config = dict(
    num_hidden_layers=8,
    hidden_size=768,
    num_attention_heads=8,
    num_key_value_heads=8,
    head_dim=96,
    intermediate_size=3072,
    vocab_size=50257,
    hidden_act='geglu',
    norm='rmsnorm',
    norm_place='pre',
    norm_eps=1e-05,
    positions='learned+rope',
    rope_theta=23200.0,
    rope_fraction=1.0,
    qk_norm=False,
    attn_scale=0.102,
    bias='none',
    tie_word_embeddings=False,
    parallel_block=False,
    extras=['capped logits'],
    init='trunc',
    init_std_qkv=0.0245,
    init_std_o=0.0305,
    init_std_up=0.0351,
    init_std_down=0.0351,
    optimizer='adam_hyperball',
    learning_rate=0.0088,
    beta1=0.9,
    weight_decay=0.0,
    lr_head=0.00644,
    max_grad_norm=2.0,
    warmup_steps=343,
    schedule='wsd',
    decay_fraction=1.0,
    decay_shape='sqrt',
    final_lr_fraction=0.05,
    batch_tokens=131072,
    max_seq_len=1024,
    doc_mask=False,
    train_tokens=985700000,
    max_steps=7521,
    dataset='wikipedia_en',
)
Each number is 500 + 25 x the weight over its row's rms, rounded and kept within 0 to 999. Layers, rows and columns count from 0. Numbers have three digits each. The size before them is the row's rms in percent of the matrix's.

# up: layer 5 MLP up, 3072x768, rms 0.0351, rows 1250-1263, columns 640-703
# down: layer 5 MLP down (transposed), 3072x768, rms 0.0351, rows 1250-1262, columns 640-703
# gate: layer 5 MLP gate, 3072x768, rms 0.0351, rows 1251-1263, columns 640-703
up1250 098:487488526460536495502492494438477488531531527435499497492514544561535541460520557487539520528491463530494539459471504515481521486468502524494510450516481475487484484509524442456492536476494483
down1250 096:487514509508497521491492533505524513533501498507530486515558476513508531515498506443533517497554523524507514501488516489481509500529463483515505521531496489512525475510475499526497489520495458
gate1251 096:496492491466545507532526537493549516492476518454453511528516472482529464529506478470514525495508477480529492497486547484471477521483481520484520492435515498509471516471565478477465489557447495
up1251 090:487540496514518477474460524494493463479511480465480506498487492477498544492498484486472491514512490529479475466488464503493455457494485483551459481505503472497494483493496511491495468483500512
down1251 090:540464534521492508477480525479519529490484545503472497532487489502487521534519462504529515472504502458483509453473509498459483527509510527469498502484513558494491494522564490533503511498479516
gate1252 100:501500516490563528513486508461496546468538472475493530537511505515544535513559476504496524526487515486489517521537506524485494495485494535483535474508486504515487433466461522493498494525505491
up1252 100:512490485524502480483535506490461503483498538459531510498531509532518510510475481462480503525506475500507502499484473484479482525483508487505467474494492537497522503533485504494529536477471493
down1252 102:514483514496471507491491496509489466490483484512496471500503504457479504499493531454471516499522472497529507479444492515477516499537502547478493501502533494470497502481495523482493529526534484
gate1253 101:499483499516486522498562504495486495510516550468497492440574521497485487484518466499508493486507540553549480524497536453531506464487542526460495456543499532522445533516516480508460495465497456
up1253 094:493495513544481490508505482492488527495483518579508484472559519501468496467508496524518451484522537508527484519510546500503504520483474530473486453525496522539528512504507499527507463515510489
down1253 090:487500493459497481509494507489501529504491493484531489521486464479497500495494537510486514499487465459462524537484509490488530493514520476530511529484507520426481514482486527485536498542511521
gate1254 098:521538510441523478528464542517513542513539510519536476491496483491525473511486479517490515518477477503525531503521522488511524479523489492522454484479435521550551469483508545496512499506525497
up1254 101:493516516508492525460487529517476496541530492494483534511506495467492466498539484452556500505486461496500480489539537498524491488483487507470487481473509450511469487469461493473510484511509496
down1254 101:511521471514482457540557548547518525490528490494528478505511559485498494530445479516564495499506469495502513515474501476481532469493497467532526498501519515504489516527511487492496488461492492
gate1255 094:551493515531488500486458503482520523495493483528487505535486468479491461483530473492473518510508524511494466494517478523515481501566473477481472509516513508514549514513523488485528472505509503
up1255 093:484515577470486463525492517500495555483524494480526486519458502540519518491507516509490548519566497414497510479476453536521541469525513488491506490509518483523474499460515500491501501461491520
down1255 094:481470472519491525499459487519484526486514537524476505477534474507523498466498535515493491485545444467498490498528525490447507547507489500493481488506458444533507480518523478464518495524437493
gate1256 098:461487473466474532531517522506484468481510508512511464496466473544499497523532533489493524496464511514487526506502445583493521521545481530515486521522497478510462483491551467513552505513481499
up1256 096:476495543477546506497494502531496462496483471500484495549508497524490525508480542513515509456527484481474481532486536509497513517564502530536557517494489482527487521505521497501500520495513509
down1256 097:494540530492519465469480474509515468529487508551447503535493491500534519508498477516507513518429481481488517516537508519487479501515510536502480553514507543512553468518479505510515529484493535
gate1257 098:503489491535530499499486487516490530525503519457497509467462497538533490490538472507506550523472472459526516508487501504523544531517542537506497472523505525488512519473480509514504542479515511
up1257 097:490476489518520497499510464443494557520492535544510471502480530517513536492520525493480536511471474496517512455463564493546506505536528494510498473472482525483515511511471492511445492493500515
down1257 099:422455493501482518469505516479490547499522528524509511496514457485472458530462531482517472504510495534489488518492572513470499495510471511503498461481535452499478514487469500494533537494522504
gate1258 096:523481486503491516494505518515504517480519506515482456456509472536511500494486518507454483513488493559569537550538491522550472490492461450517530517491495445547487470533558545515491475480466480
up1258 100:515462516523485498516468499560472492485511511469493514527506499518474510471516483529515517454497520504522535494508489495517530475468462506515488497505510508548536499524530514487489493504472497
down1258 101:492535501546528495491521533491524531476493519505509518471532460510500503497485523477459464523510470527539512516464515471527515495529493445496501512500468504478524497436492491500487480440478523
gate1259 099:486519546477483523490510538547473539456494515471532481512489541489501496486490470458534483546498509469519499534483492503536480515542492491483511499493492514500536547504472496487558490473499452
up1259 100:477571546485500524485469523510545538521460507534542505493520461477501496514518475488507474476506479558489529501467471483510434558485491493525506485507521422502521492468531544513522505470535491
down1259 100:430519541460505525494555535467511510485500476467523489493482499488499469511501526526477511514478498466468522486509497513513523524515530488481486508504501533486509467573447484465488489473508490
gate1260 104:477533489492521509536498503456504535489498511517480491548479508484500526517498539497536497499480486498499479489515486505466499451525507477513529498513496503509509438533476521507491535501487504
up1260 104:493492541486490461531463522511509520470539461477479525486510514516477534466510478485488507512479465525506486495518457468449461524463524493520507492491470479537481479501495507494515522485530466
down1260 105:520504517480515516499527477465415519515490485516534481482486504506498500495507517521558520518475484484472459496506505499516533464486501477507507492483469510499510499549460485463493518513509527
gate1261 103:501526507538560495533419499490546458480495480494474500495490528469512496545543451506483517545494505494523504494519472534557459532509513524508494503524491467495482523507501503503466524497516507
up1261 107:476478472514469482520494512489503498549485505535560469490482503488501490523492517485462548532476549484516481485501466487492516452528541543488476461516526495482482524505543531463470506512495538
down1261 106:466544506467509513516504468511524540492485539525506526487521500483514552516532490472482519510514491468523525471494505504509493531497478541466497478492532531484493481470482454510504531515526464
gate1262 097:450488498478528493491510508478478526506527474508471491485515556497519499514519514521494489511506482528477482482511507518566538502536538478495544522518546465475475537555471476497498488491521528
up1262 095:528432476510459512486473494473453502474496529490532487529526506520517501502433497505461515506522521508534502462532566518490494534508512490483493495485500477536505515559525559490492516509491478
down1262 097:511514496500447471499531481511490472522546433468545498468482469479477488539516488462497489495463512492512508511482501510508489527503520506492500472525539504513479497530461472466507503512509474
gate1263 096:505529518477520504519479458506499538487490485502485506506503449567484461477554506498517480567525487539487499479509510543432497519498499454519534520523523540452506526491497473512472493489497500
up1263 095:530552507512527468519465531493519506471496489537511483507472497501523479500485536529497502451506465511503466487500483478524467482478519476508521480531507464490481519465490520478547523543527465